From a checkpoint of a small transformer trained on Wikipedia: width 320, MLP 832 SwiGLU.
Each number is 128 + 32 x the weight over its row's rms, rounded and kept within 0 to 255. Layers, rows and columns count from 0. The size above them is the row's rms in percent of the matrix's.

# layer 8 attention query, 320x320, rms 0.0782, rows 0-27,64-90,128-154,192-218,256-282, columns 80-119
size [100 109 104 118 120 116 105 109  98 129 106 130 106 100 104 111 102  99 144 103  92 101 109  90 109  87 109  86  83  91  82 117 116  99  92  86 102 160  98 141  85  88  90 117 128  98 157 107  98 119 115 104 118 103 109 119 103 109 145 116 105 111 106 104 110 107 117 103  93  88 100  99 107  92  97  94  95 107  99  90  80 110  88  87  92 105 143  89 102  89  87 112  93 112  87  89  89 116 100  99 129 109  98  98 103  98 114 102 119  86  79  78 138 114  85  85  90  83 128  85 131  94  98  85  85 103  93 118  76  85  99 123  77  98  76 109]
[[106  71 131 110 147 113  96 117 142  96 160 123 119 143 154 123 175  66 157 131  73 120 120 189 160 105 132 147  93 115 123 141  89 138 114 149 110 157 104 122]
 [111 138 141  83 138 137 158  94 185 134 132 171 127 188 205 153 121 133 139 102 105  99 138 145 131 122  86  94 113 128 103 107  91 107 125 154  74  95 125 166]
 [109 162  77  94 124 172 189 104 167 128 150 153 119  89 156 164 128 186 163 137  78 116 111 162 105 121 111  88 114 167 143 154 141 129 159 127 139  93 139 169]
 [ 66 162 116 122 125 168 129 160  98 170  91 135 135 121 146 142 100 150  98 114 104 137 102 141  97 203 185 116 201 118 124  94 117 155 145  79 112 103 164 110]
 [132 111 126  78 135  97 137 152 179 133 154 101 123 148  61 100 112  86 170 112  98 104 146 124 116 124 117 186 148 125 137 110  83 113 130 115  82 144 123 162]
 [146 115  87 134 167 119 183  98 132 163 167 117 108 110 121 175 105 116 171 117 106 119 118 124 151  90  83  96 127 134  77 150 128 132 164 161  97 111 145 153]
 [144 190  98 128 100 136  82 156 110  93 151 127 136 130 102 138 147 143 132 167 148 140 112 151 202 131 136 143 162 117 146 167  87 121 147 155 125 165 136  90]
 [ 74 112 126 177  45 222 174 137 170 121 126 103 160 146 168 123 135  92 171  77 116 118 108 150 118 130 134 166 144 143  85 160 126 132 114 136  81 113 120 147]
 [147 144 140 111  74 126  83 129 179  75 135 135 145 116 140 167 190 149 182 112 102 175 157 109 124 165 165 140 100 119 131 168  72 134 142 163 143 167 156 184]
 [ 78 103  80  73  56 169 162  72 190 149 173 132 133 162 158 149 153 155 161 117  66  91 135 192 159 102 106  85 115 124 152 137 153  94 126 149 127  70 151 145]
 [129 120 101 168  91 182 137 143 157  72 120 118 170  80 139 118 150 170 129 180 129 124 164 141 111 212 145 176 181 147 130 186 113 104 135 124 161 158 121 114]
 [ 73 148 144 125 106 198 190 179 192 162 137  61 140 125 146 125 123 112 156  95 143 165  67 106 107 136 150 139 171 138 109 116 124 113 144 153 125  90  75 120]
 [127 142 117 113 107 150 122 139 139 143 163  56 117  67 125 104 171 168 125 153 103  92 158 123 137 127 161 140 132 142 135 148 119  83 155 169 104 143 175 185]
 [104 131  58 139 109 154 165 140 128 137 189 128 116 123 121 149  90 111 159 121  71 133 162 213 114 148  65 105 132 125 171 135 138 137 132 156 167  59 149 127]
 [114 169 138 138 165 136 163 119 107  69  73 158  74 136 120 171 145  65 152 108 155 156  88 116 157  95 127 119  97 153 118 138 105 149 154 158  92 169 112 130]
 [137 121 170 127 134 125  95 137 142  69 155 140 155  89 174 126 150 184 127 202 104 110 193 126  85 122 188 153  85 138 136 196 125 128 174 159 152 154 162 158]
 [155 124 139 101  98 130  59  91 144 103  96 156 167 193 120 144 137 134  86 161 151  97 144 141  99 129 122 132  89 125 169 108 112 146  86 173 168  87 116 154]
 [112 139  73 147 119 135 110 114 183 130 118  67 130  75 110 120 133 168 131 132 112 135 121 137  89 108 170 113 160  83 196 149 121 132 102 166 145  77 136 141]
 [121 165 157 162 123 168 174 197 179 137 108  79 107 102 134 140 141 158 138 119 136 115 102 127 120 172 155 112 191 101  57 141 151  95 117 104 104  92  81 118]
 [126 103 142 103 106 164 192 148 176 188 106 110 110 189 124 134  92  78 146 108 116 118 105 117 177 151 121  66 140 133 125 111 148 113 134 114 127  96  85  76]
 [148 181  59 119 140 124 132  64  71 159 147 181 128 131 155 120  96 159  84 145 131 116 103 162 161 133  66 150 107  98 120 137 130 145 147 129 136  87 178 160]
 [176 164 166 154 127 140  63 117 154  48 118 171 140 132 149 109 199 106  99 125 146 156 146 136 146  83  88 128 170 128 108 138 105 130 117 145 132  65  98 180]
 [112 134  87 119 146 111 131 160  90 143 147 126 105  93 152  89 157 188 129 145 132 121 171 114 102 187 149 163 117 117 191 119 121  57 135 105 154 140 150 162]
 [164 101 102 137  91 116 198  69 105 206 147 129  96 118 160 108 116 138 140 149  98 134 106 147 159 111 125 147 117 134 119  92 124 135  99 110 134 136 135 123]
 [115 141 141 191 165 150 133 183 129  89 135  78 150 116 135 144 140 128 131  94 178 124  83 135 126 133 136 173 184 105  76 109  96  73 134  96 138 132 133 120]
 [ 78 104 129  81 106  88  90  95 161 115 137 155 116 178  99 143 122 162 124 103 127 133 133 179 146 119  58  92 127 123 152 151 114 120 104 133 122  67  88 104]
 [126 128 195 134  99 142  94 149 190 129  85 190 139 136 230 187 162 106 146 131  91 179  91 178 125 100 117 133 115 131 111 167 114 123 110 193 100  45  62 160]
 [ 98  70 187 122 111 138 109 153 145 147 146  83 185 111 165 122 129 124 115 128 183 171 145 115 112 158 166 149 115 107 155 127 131 118  82 162 142 119  95 109]
 [135 113 160  85 150 185 103 139 169 174 138  93 118 107 119 120 118 163 148 168 146 111  95 144 127 151 123 121 173 127 128 104 105 171 208 115  80 128 108  61]
 [126 123 109 142 158  94 106 101 100 129 130  87 124 177 168 153 147  99 106 106 145  91  66  86 122  58 216 136 132 115 119  92 127  98 121  87 122 116 167 134]
 [139 154 168 141 158  75 179 152 125 136 127 119 120 199 178 114 129 106  61  93 182 100 171  80 135 134 141 137 146 134 120 173 150 155  98 189 147 112 116 131]
 [ 96 112 140 123 146 116  95  90  84 140 152 157  94  87  62  96 128 135  87 105  84 169  99 153 109  84 132 108  54 119 140 129 115 111  93 173 132 123 144 107]
 [147 145 106 136 135 163 178 113 148 163 135  77 167 155 145 146 109  81 128 157 135 119 105  95  92 179 146 165 167 127 182 176 169 126 141  97  88 126 120 118]
 [159 110 112 129 133 131 139 139 117 109 141 145 132 174 157 171 138 121 126 178 214 124  99 133 152 145 115 141  92 139  99 150 101 115 134  98 152 112 132 115]
 [125  90 116 127  84 170 139 127 166 164  99 107 152 139 111 124  89 160  85 137 106 122 125 130 154 126 142 125  94 170 112 149 125  98 161 103 108  67 141 156]
 [134 103 146  95 121 136 187 162 127 176 109  56 105 149 144  96 145 121 127 112 155 127 149  95 151  95 176 114 163 114  69 186 144 205 126  64 112 119  87 136]
 [139 115 137  40 146 191 196 128 178 176 141 127 157 159 121 210 113 144 144 153 147 122 116 137 117 108 178 125 121  97  89 151 152 147 175 109 131 158  95 151]
 [108 149 184 140 138 153 147 201 191 159 130 140  97 157 130 113 156 112 123 127 174 144 117 100 154 136 114 103 136 155 131  77 123 124 137  65 112 143  96 159]
 [154 117 158  84 131 155 144 144 129 147 151  91 116 195 144 150 152 148 105  77 142  56 112 132 197 117 119 126 154 122  50 166 133 177 119 102  78  98 125 139]
 [119 129 150 151 158 137  90 104 113  42 174 156 145  95 147 140 143 112 106 112 102 118 141 120 130  96 115 163 104 113 159 198 115 140 114 172 183 111 159 161]
 [163 121 146  93 103 164 207 162 145  83 181 114  87 159 144 100 118 164 104 140 129 124 152 107 155 149 165 132 181 132 165 135 137 121 170 189 114 103 104 120]
 [121 117  94  98 148  87 120  83 110 100 120 141  90 128 167 140 114 154 101 168 174 182 165 149  58 139 146  95  99 131 146  83 127  62 134 164 123 110 135  82]
 [147 121 151 122 181 106 103 161 108 116 150 121 104 122  95 133 161  93 100  84 111 116 106  54 110 175 127  89 184 149 162  76 159 151 131 147  88 134  94 161]
 [144 136 124  92  92 129 119  98 155  93 132 164 140 156 137 134  88 124 127 146 109 144 141  88 109 170 165 163 149 144 156 184 144 149 133 173 108 145 151 112]
 [108 107 135 118 146 165 173 140 159 192 103  93  80 146 132 119 135 120  89 108 166  94  93 121 182 130  93 125 148 173  60 113 111 127 122 118 112  86 114 138]
 [124  92 172 132  77  89 119 136  76  91 146 141 119 144 144 202 150 141 104 132 128 117 115  96 176 132 118 115  91 102  95 175 182 118 122 200 169  91 122 181]
 [118  81 172 158 107 152 181 185 198 144 121  67 113 124 133 130 156 158  86 110 184 120  63 125 158 131 126  76 186 130 121  76 149 145 155  61 102 102 102 110]
 [ 90 166 120 149 143 126 129 137 146 128 107 110  96 120 114 129 173  99 147 137 136 153  95  97 133 107 110 107 125 160 149 129 139 167 129  99 115 123 149 107]
 [170 130  98 145 124 129 145  50 151 151 150 113 135 128 128  89 126 195 156 101 138 124 106 133  80  94  77  88 132  78 192 115 110  18 178 122  87  87 125  85]
 [146 106 142 173 182 194 189 101 133 145  93 111 148 149 124 148 118 133 109 132 153 118 121 126 138 170 146  94 118 135 104 111 130 144 115 105 112 144 146 194]
 [161 144 148  76 142 141 154 161 116 167 147 137 105 134 166 114 133 146 106 124  82  85 107 114 185 104 132  72 113 110  75 156 153 121 145 109 128 135 101  98]
 [170 135 129 123 133 161 116  87  93  67  82 121  94 108 136  51 124 121 155 146 103 152  93 160 109 139 116  82 127 189 138 124 113 113 154 113 105 110 116 118]
 [140 143 164 110 103 102 104 137 114 132 145 107  64 145 132 105 135 129 117 176 177 153 148 153 195  88 160 168 128 121 140 116 112 129 131 121 135  67  83  90]
 [126 109  45 112 141 148 156 109 152 164 118 144 137  89 153 106 107 162 170 102 130 116 131 201 119 106  79 104 142  99 117 118 164  96 130  63  79  89 150  83]
 [118 116 102 197 116 142 152 134 124 137 182 191 189 122 140 142 109 101 123 195 134 126 124 101 127 125 141 145 137 157  94 141 101 115  97 142  90 100 150 162]
 [126 128 167  95 144 139 112  87 153 121 160 189 165  98 213 162 132 142 120 112 138 107 154 154 111 129 139 139 117 147 161  92 107 169 122 120 165 156 144 140]
 [146  77 125 164  97  50  95  86 103 104 119 149 144 106 184 123  98  54 142 121 112 108 156 170 100  90 149 109 169 126 113 158 130 126 138 144 149 126 127 154]
 [ 79  70 104 108  43 152 100 127 103 124 112 141 136 116 136 125  84 125 125 117 114 101 136 189 138 194 129  85 135 152 154 166 136  98 169  86 140  79 138 106]
 [123 134 154 140 123 136 184 146 158 151 110  98  95 121 123 150 142 103 102 123 176 108 105  68 167 108 136  98 160 101 131  99 106 128 138  95  92 128 134 119]
 [135 181 100 111 144 106  91  83  96  83 119 176 126 132 143 114 117 177 135  80 105 176 153 137 124 101 154 184  95 129  86 130 138 160  96 103 105 146 125  98]
 [159  83 116  81  93 112 143 206 120 132 124 218 122 111 130 126  94 149 140 178  91 143 170 167 169 136 122  84  90 101 140  90 137  83 125 143 173  97 139 120]
 [158 145 109 173 131 130  78  88 148 157 151 159 129 141 131 115 139 143 110 129 121 125 125 123 130 113 151 154 140 128 140 125 128 126 133 178 132 186 155 173]
 [ 91 131  91 134 119 153  92  98 109 108 161 123 185 142 101 113 138 144 160  94 129 130 170 169 119 121 185 163  92 154 155 190 152 128 106 137 170 123 162 127]
 [119 120 162 132  89 113 166  69 141  85 178 120 142 130  55 136 125 193 114 104  84 105 124 110 116 124 158 152  70  93 128 217 114  91 102 169 138 170 157 178]
 [ 85  83 105  68 103 186 167 125 167 147 165 120 137 133 114 139 143 119 108 156 125 119 130 165 157 102 100  94  84 138 220 167  96 117 142 122 141  72 109 125]
 [142 115 135 107 130 133  89  92 129 105 128 129 146 109 114 124 129 165 144  76 112 119 164 151 131 105 188 176  73 128 125 177 124 126 105 153 150 147 148 181]
 [ 72 126 108  98  90 168 105  91 101  56 162 164 135 141 151  78  87 128 142 143 103 135 147 154 126 118 126 116  86 132 211 167 140 114  96 118 166  97 134 129]
 [131  94 128 132  98 114 138  72 160  94 147 106 174  98 152 145 113 141 136 130 116 108 155 148 113 144 125 122 114 167 158 192 172  70 136 174 178 164 161 156]
 [ 75 104 107 120  78 156 193 131 142 149 139 115 116 144 125 134 130 101 164 145 138 106 169 125 140 144 103  73 149 115 184 138 130 173 127  69 142  63 150  51]
 [156 126 146 109 123 122 131 162 124  75  45 144  98  90 102 140 135 119 133 145 144 114 135 128 135  86 175 161 127 114  85  88 170 126 105 125 116 179  86 132]
 [154 128 116 141 103 102 112  57 103  55 149 143 137  98 141 143  93 118 120 141  99  76 170 119  89  87 112 142  63 114  90 146 147 131  85 159 127 192 181 151]
 [151 128 114 116 138 135  90 117 111 102 117 162 132 118 130 109 117 120 115 132  96 116 142 137 173  87 129 139 113 110  55 150  74  90 185 170 105 138 123 132]
 [136 102  96 123 115  40  59 147 180  64  99 145 127 130 112 125 109 126 131 134 160 111 173 141 157 133 131 146 105  89  62 130 150  93  83 142 114 188 113 118]
 [118 118 193 175 136  72 128  93 125 140 184 142 108 170  99 146 120 152 133 100 123 135 152 153  66 135 133 106 124 153 148 173 109 215  83  97 130 142 106 182]
 [107 139 146 110  96 155 189 169  98 176 108 102 108 138 164  71 122 132 151 194 153 141 100 129 141 134 129 116 159 175 200 125 152 172 128  60 130  97  90  68]
 [122 156  82 146 119  98 174 124 157 124 113 154 100 149 169  97 116 133  74 150 123 112 139 132  77 149 125  93 155 123 160 157  78  88 150 138  98 103 157 144]
 [149 165 156 138 181 164 118  92  79 146 142 115 126 111 139 172 143 111  92 109 134 149 164 121  80 133 148  88 114 190 159  81 124 127 202 169 138 162 145 192]
 [142 120  90  92  69 104 136 140  61 108 155 107 128  94 138 135 128 147 150 119 105  58 166 145 117  98 135  97 115 164 172 133 185 147  42 132  83 109 142 157]
 [118 161 124 115  89 176 158 184 141 161 153 124 112 149 107  50 135 102 151 139 134 176  65 143 164 151 100 129 158 121 152 127 116 107 128  88 126  85 146 101]
 [120 123 126 160 164 108  94  83 128 141 169 213 101  96  72 204 119 117 155 111 180 117 120  87  66 113 154 164 149 135 150 154 116 100 133 156 169 124 131 120]
 [110 118 120 119 120 158 146 112 138 125 151 166 114 140 145 145 100 141 167 123 124 127 141 173 140 129 106 111 151 128 160 158  82  99 126  91 142  16 131  90]
 [131 128 119 182 148 131  82  94 136  91 195 156 120 179 124  97 145 160 103  85 100 123 124 122 133  96 142 131 157 151 115 149 139 154 140 142 127 128 142 135]
 [105 169  82 138  33 140 125  76 147  74  92 148 132 103 103  71 157 122 141 179  81 121 108 111  93 161 132  95 116 121 154 178 159 182 119 132 140 147 133 124]
 [148 128 119  66 174 103 101 181 161 130 104 126 138 120 151 157 152 102 148 156 104 100  73 110 107 154 131 131 110 129 110  90  98 147  81 108 139  92 138 164]
 [162 122 159  92 146 173 102 147 101  90 151 133 118 137 109 102 129  36 161 184  58 121 156 107  80 161  79 101 112 131 125 124  87 158 152 147 164 117 124 151]
 [183 132 185  96 195 117 168 119 130 167 145 163  52 193 191 148 115 116 127  88 149 143  88 110 160  72 107 135  95 128 129 134 133 102  93 113 111 165 124 130]
 [104 129  69  97 159  61  78  40  97  67 104 140 150 112  78 166 122 126 115 128  89 150 135 130  69 160 162 171 127 143 182 152 105 166 134 113 138 117 193 121]
 [166 170 167 156  85 136 149 173  55  53  86 131 105 115  83 129 127 121  90 186 108 139 183  98 185 125 126 150 126 131 149 150 127  89 176 114 159 148 157 161]
 [116 117 153 161 131 144  97  85 153 156 173 131 179 191 116 164 121 150 172 144  94 146 167 150 131 124 111 145 103  92 120 113  71 108 154 122 131 125 135 152]
 [136 104  94 140 107 157 166 155  87 130  19 160 116  87 140  70 184 160 135 154 113  60 162  92 153 183 175  84 116 125 111 163 173 148 128  83 152 151 115 166]
 [103 169 151 125 107 116 121 171 152 117  73 175 155  65 119  78 154 196 164 194 136  79 152 119 118 157 153 166 152 122 170 164 175 146 172 128 109 127 155 166]
 [117  92 128 123 103 230 170  98 112 134 116 123  89 120 144 108 116 167 150 173 172  89 132 156 162 195 123  81 123 149  80 154 111 159 142 157 173  91 127 125]
 [116 128 129 148 124 125  85  77 127 110 135 148 146 152 159 120 197 138 180 127  93 116 172 162  97 158 163 154 147 115 147 116 109 121 161 121 152 166 151 149]
 [149 134 148 144 153 223 187 132 135 162  80  74 127 114 169 118 123 126 130 124 178 140 137 153 155 142 127  53 134 171  92 180 165 129 135  85 145 138  82 135]
 [120 171 107 139  95 118  91 132 109  40 143 151 150 111 169  69 127 155 159 177 104  69 179 129 129 155 128 131 123 124 161 170 110  90 142 154 124 124 123 113]
 [125  98  83 134 124 188 147  88  95  93 108 131  72 137  83  43  32  95 152 192 112 103 163 141 138 154 163 126 122 129 128 173 126 179 122 103 166 100 116 181]
 [142  85 145 129 193 111 116 150 117 124 118 103 157  61 140 121 155 127 101  88 126 113 145 136  86 131 172 148 125 153 152 153 178 162 114 122 155 174 148 156]
 [161 127 121 154  97 136 114  99 122 105 140 152 160 110 117  99 102 177 185 161  73 114 191 161  61 146 124 145 105 136 170 181 108 121 151 139 148 160 158 137]
 [ 84 151 110 164 144 132 106 100  97 117 160 132 171  69  77  69 135  45 133  74  88  98 121  21  86 113 112  92 128 126  67  98 120 149 133 181 119 100 192 106]
 [174 119 174 138 123 108  50 122  59 101 108 118 131 103 102  48 116 135 146 160 116 136 192 162 108 171 151 121 124 129 117 114  90 128 120 160 134 189 129 151]
 [112 130 161 150 150  86 114 163 151 141 175 103  73 144 151 144 196 117 121 144 129 111 126  93 138  98 105 151 153 116 187  88 114 121 149  48  93 143 101 111]
 [141  58 104  82 132 153 180 137 108 154  84 101 137 114 112 163  74 128 113 136 185 149  86 118 178  97 100 109  90 143  70 126 175 146 102  95 128  98 106 100]
 [128 137  73 141 123 114 167 115 148 130 145 132  68 139 114  90  92  85 138 155  92 156  99 109 116 134 112  85 156 120 141 120  71  98 160 119  67  87 149  73]
 [124 152 151 150 143 160  82 136 116 120 120 135 130 146 124 145 228 139  96 128 165 131 129  99 117 118 135  87  99 207  94 133  72 184 131 135  48 111 149 180]
 [131 141 128 124  74  98 111 187  88 109 154 138 131  73 172  40 146 136 137 132 129 143 151 144 148  92  97  98 180 125 177  90 205 134  98 103  93 136 112 138]
 [161 117  71 177 147 169 177 153 112 132 105 167  78  96 142 106  49  91  97 118 192 159 118 129 248 135 164  84 114 119 138  95 147 120 146  63 103 101  66  62]
 [118 145 120 108 105 137 103 100 139 107  99 219 106 124 174 128 133  90 147 193  83 131 156 159  91 167 192 159 150 120 206 127 108  94 147 107 129  81  96 132]
 [138 131  72 131 109 140 119 131 171 131 171 157 109 131 198 117 100 129 125 155 181 126 104 146 186 128  79  84 158 121 117 114 113 117 117 101  94  48  99  77]
 [172 100 148 145 103 151 121  96  96  97 129 218 148 127 145 112 129 134 142 110  40 119 150 105  87 114 122 114  68 129 129 141  86 140 160 186 140  88 157 109]
 [119 130 140 162 131  88  82 104 139 143 172 112 143 185 102  71 105 122 167 152  64 143 137 120 129 138 135 129 112 118 105 168 105 106 140 113 174 127 167 130]
 [142  91  56 128 117  60 109 121 106  91 130 198 130 115 136 111  78 163 102 129 135 102 125 126 176  73 148  87 121 188 161 101 140  49  91 167 128 121 116  97]
 [121  30  83  89 106 107 106 125  45  90 136 167 126 116 154  85  93 180  81 142  65 133 136 105 130  98 130 185 147 133 158 115 131 119 140 117 113  68 120  69]
 [125 101 154 194 149 152 198 206 117 124 116  84  87 158 118 133 204 164 126  94 140 157 122 110 135 108 129  86 148 176 103 107 101 162 129  68 107 113 129 107]
 [196 103 132 128 156 103 133  46 117 185 103 117 140 119 136 172  75 109 113 155 103  92 127 198 109 118  99 170 107 160  48 145 131 189  60 114 170 139 128 146]
 [141 134  74  89 159 195 135 139  86 161 108 156 130  82 180  84 108  90 120 138 119  70 125 134 134 120 123 120 107 139 112 132  80 106 159  84 127 108 171 151]
 [114 104 131 185 142 106 134 116  85 139 129  99 126 138 112 148 145 149 110 143 224 141 112 140 110 145 163 126  58  76 104 131  89 133  91  70 114 112 116 128]
 [117  95 113  94 158 141  63 113 132 163 130 168 156 162 155  93  75 154 173 126 113 162 171 136 132 118 181 137  91 101 124 102 150  94  95 140 177 158 125 145]
 [115 120  89 130  36 157 141 154 129 112 138 111  62  95 107 149 116 149 185 140 136 131 136 153 136 104  99  95 129 157 110 140  77 125 120 113 118  61 162 167]
 [104 114 102 101 106 128 106  83 105 146 142 135 141 124 122 151 101 156 151 135 101 137 132 141 143 112 110 165  83 120 157 118 118 113 125 167 132  99 209 187]
 [156 135  92  86  48 107  69  76 147 141 129 146 137 148 101  90 109 152 133 164 120 145 127 174 121 125 169 172 118  92  93 168 126 113 142 128 115 119 124 121]
 [111 141 128  47 113 118  78  76  96  80 166 150 160 103 113 136 116 160 195 121 104 149 122 116 121 129  84 161  84  91 149 132 156 109  86 197 129 146 150 158]
 [152 112  81 130  40 117 117  79  96 109 122 161 159 107 149 172 130 163 188 153 142 150 115  93  88  82 131 118 125 109 139 134 109 130 178 136 156  96 138 167]
 [119 152 113  36  93 144 158 200 144 103 123 107 102 151 113 106 117 124 132 131 112 147 138 120 159  92 132 119 155 107 152 167 127 168 124 108 149  98 121  82]
 [ 99  90 146 158 211  78 120 174 169 128 113 117 128 141 108 123 145  81 117 122 115 140 122 148  83 117 165 125 122 119 144 133 143 122 122 140 150 221 121 135]
 [145 144 144 132  21  81  86 113 105 139 175 131 103 131 125 172 121 174 131  94 176 119 146  95  93 143 118 114 143 160 146 133 126 104 128 130 148  61  97 152]
 [163  76 146 164 177 116 183 117 149 119 114 138 113  90 143 119  83  40  84 173 136  82 154 149 198 174 150 180  79 119  94 153 137 122  95 194  73  92 164 122]
 [119 175 109 127 161  77  86 159  94 130  97 104 137 114 129 209 142 148 185  69 165 127 108 109  56 193 161 109  87 134  80 105 184 126 119 137 172 107 135 162]
 [149  98 128 123  77 124 191  86 155 127 159 119  41 154  87 133 125 137 135 108 119 129 115 109 179 128  62 142 160 145 128 132  78 108 185  76 115 101  99 109]
 [107 159 106 130 185 136 113 129  77 118 106 126 136 129 125  99 135  86 152  94 148  91 106  83 137  99 161  96 168 130 116 105 144 192 140 125 114 154 104  96]
 [149 132 130 143 137 135 154  80 155 105 126 159 119 142 158  89 100 132 153 153 143  98  91 124 115  71 151  66 124 129 178  98 144 146 130  58 162  66 100 127]
 [103 121 158 152 128 167 132 131 107 122 121 147 158  83  93 150  94  96 114 134 148 170  89 112 121  97 142 115  75 116 103 167 126 155 165 171  52 118 168 135]
 [110 114 151 101  58 144 153 171 152 161 166 118 115 101 159 131 168 187 155 146 149 171 118 161 135 140  89  79 132 163 105 101 154 151 119  89 105 104  89  98]
 [168 112 119 153   4 130 122 168 133  92 141 162  45 149 142  78 148 218 151 112 149 135 123 151 142 103 149 152 135 149  84 111  92 104  85 126 123 107 106 127]
 [175 142 153 112 106 109 162 107 124 123 103 132 101 112 122  80 126 136 155  98 195 151 127 163 165 127 136 159 119 159 155 157 117  65 136 114 129 106 109 142]
 [101 118 101 109 106 150 103 104 176 103 177 188 168 111 150 121 110 153 175 114  62 119 157 146 196 109  92 134 172 113 161  94 139 142  83 108  76  98 157 110]
 [145  92 135 138 116 110 122  99  83  62 154 195 105 181  94 149 119 129  97 146 102 130 132 119 145 136 137 184 117 171 116 138 156 111 120 188 154 113 160 143]]
# layer 8 attention key, 64x320, rms 0.0714, rows 0-26, columns 80-119
size [ 81  98 111  89  92  94  82  94 106 103 100  90  91  82 102  76  83  77  99  93  88  88  84  85  79  76 110]
[[149 121 134  88 113 116 133  47 142 105 153 128 107 116 106 190  82 135 153 132 163 113 118 134 165 109 158  76 105 167 123  91 131 106 115 199 172  86  92 171]
 [151 106  77 119  90  84 151 126  73 109 138 103  97  94 107 103 125 144 107 151 161 100 122 147 161 115  79 201 103  63 139 189 154 111 129 106 128 144 203 159]
 [156 113 103  99 144 115 101 144  91 132 115 140 122 118 149 137 128 123  97 193 131 133 147 136 140 144 118 130  77  94 123 179 160 159 133 126 171 136 188 100]
 [183 167 157 136 150 130 150 122 163  82 142 119 163 107 147 181 138 113 149 105 131  99 109 148 101 133 138 169  73 156  82 110 109  87 112 155 148 121  66 145]
 [145  64 149 106 125  67  99 182 151 131 104  92  57 151 171 118 148 165  87 204 164  61 186  77 157 164 106 175 135 122 190 138 185 132 120  93 144 164 114 141]
 [ 74 136  83 144 117 157 124 169 142 104 103 139 115 132 138  72 209 108 106 106 146 123  82  88 108 147 117 134 162  95 144 145 167 173 146  75  93 151 173 100]
 [180 126 192  65 130 113 183  66 178 133 127 148 128 125 143 123 125 121 201 130  71 164 151 118 120 127 120  72  84 197 141  84 128 119 105 109 172 159  78 111]
 [166 105 123 109 130 123 115  86  88  51 117 151 155 158 130 159 128 173  80 160 126  88 135 173 137  93 117 192 132  67 155 125 170 130 136 182 130 128 188 137]
 [165 105  83 110 107 130  85 115  96 129 110 133 150  64 156 131 143  93 137 143 141 146 122 111 118 142  95 166  76 133  99 154 169  90 161 176 109 117 200 142]
 [172  94 136 122 136 105 115 184 109 139 127 112 111  87 127 116 117  99 101 182 131 148 161 108  80 163 144 146  77 130 109 189 155 187  98 100 224 127 157 112]
 [194  96 160  75 168 107 120 113 105 157  75 170 149 165 124 176 146 121 150 116  92 138  90 109 110 117 127 118  45 146 129  67 104 146 212 153 143 129 193 110]
 [ 89 132 118 144  87 127  83 145 106 155  83 179 105 206  77 138 177 142  87 114 129  69 112 108 132 133 121 168 119  83 109 171 189 200 143 135 116  98 169 131]
 [140 106 136  91 181 114  98  65 144 130 133 158 182  98 150 156 101  95 126 130 114 177 132 119 114 134 157 165  20 120 106 133 149 161 153 131 167 153 164 115]
 [ 91 161 101 179 130 176 169 146  73  58 140 122 198  84 126 140 118 155 134 124 112 159 114 147 152  85 167 171 172 132  80  92  60  33  99 165  60 173 152 119]
 [174 164  82 120 107 157 115  72 114 150  77 131 147 141  95  78 154 132 160 120  81 157 122 140 109 147  99  98 113 122 137 119 127 149 178 161  59 153 172 114]
 [141 131 130 129  93 102 138  81 158 153 129 171 146 140 160 156 127 115 121 151 108 122  88 201 114 117 156 114 108 106 194 158 161 131 146 132 152 189 171 130]
 [203 110 148  95  92 150 134 147 151 106  80 142 109 137 139  85 151 141 123 107 115 169 115  95 108 175 101 116  88 113 112 155 141 205 135 107 166 146 122 172]
 [156 118 142  99  83 110 137  73 165 202 143 168  94 169 170 135 163 112 120 145  91  90 137 100 162  97 139 118  88 146 174 121 128 149 158 118 152 175  65  69]
 [191 148  81  88 115  72  69 163 111 129  79 145 112 182  99 120 105 126  91 137 121 143  98 146 173 121 107 149 101  89 101 150 119 139 119 102 129 101 133  98]
 [130 123 121 150 173  91 125 173 167 178 140 125 100 137 105 116 100 142 123 125 156 117 149 131 164 105 165  84 156  86 131  92 114  92  87 142  98  85  56 114]
 [129 157 143 136 122 131 112 154 102 111 122 116 150  96 127 145 112 150 190 171  94 111 154 149 117 149 140 143 136 159  31 138 119 101 129 152 197 100  83 124]
 [248  96  88 143 131 145 135 140 139 116 117 238 137 164 117 145  59 128 168 152  69 153 116 109 135 101 146 115  62 113 113 183 125  74 105 123 193 101 114  88]
 [148 176 163 103 151 141  93 146 140  73 150 105 138 111  99 166 170 117 119 146 144 136 127 112  92 121 159 167 111 176 142 216 111 110 151 117 156  84 147 127]
 [124 161  79 165  62  83 143 201 125 121 124  67  96 113 145 129 168 144 154 118 161 113 173 135 136 104 139 110 213 186 191 112 145 113  93 192 134  84  75 141]
 [ 74 100 148 143 141 134 147  96 119  99 140  83 123  80 156 132  78 144  44 127  95 126 137 134 102 138 105 119 178 120 104 132 143 175 119 139 127 112 162 166]
 [166 128 155 102  83 155  96 171  94 120 144 137 119 103 128 157 113 169  98 159 172 181 155  81 161 164 138 157 142 140  71 121  62  98 125 109 142 100 129 154]
 [121 102 118  82  94 164 129  97  86 204 148 103  90 114 101 117 138 122 133 126 113 143 135 134 143 107 127 104 164 115 156 172 153 130 136 166 173 119 190 123]]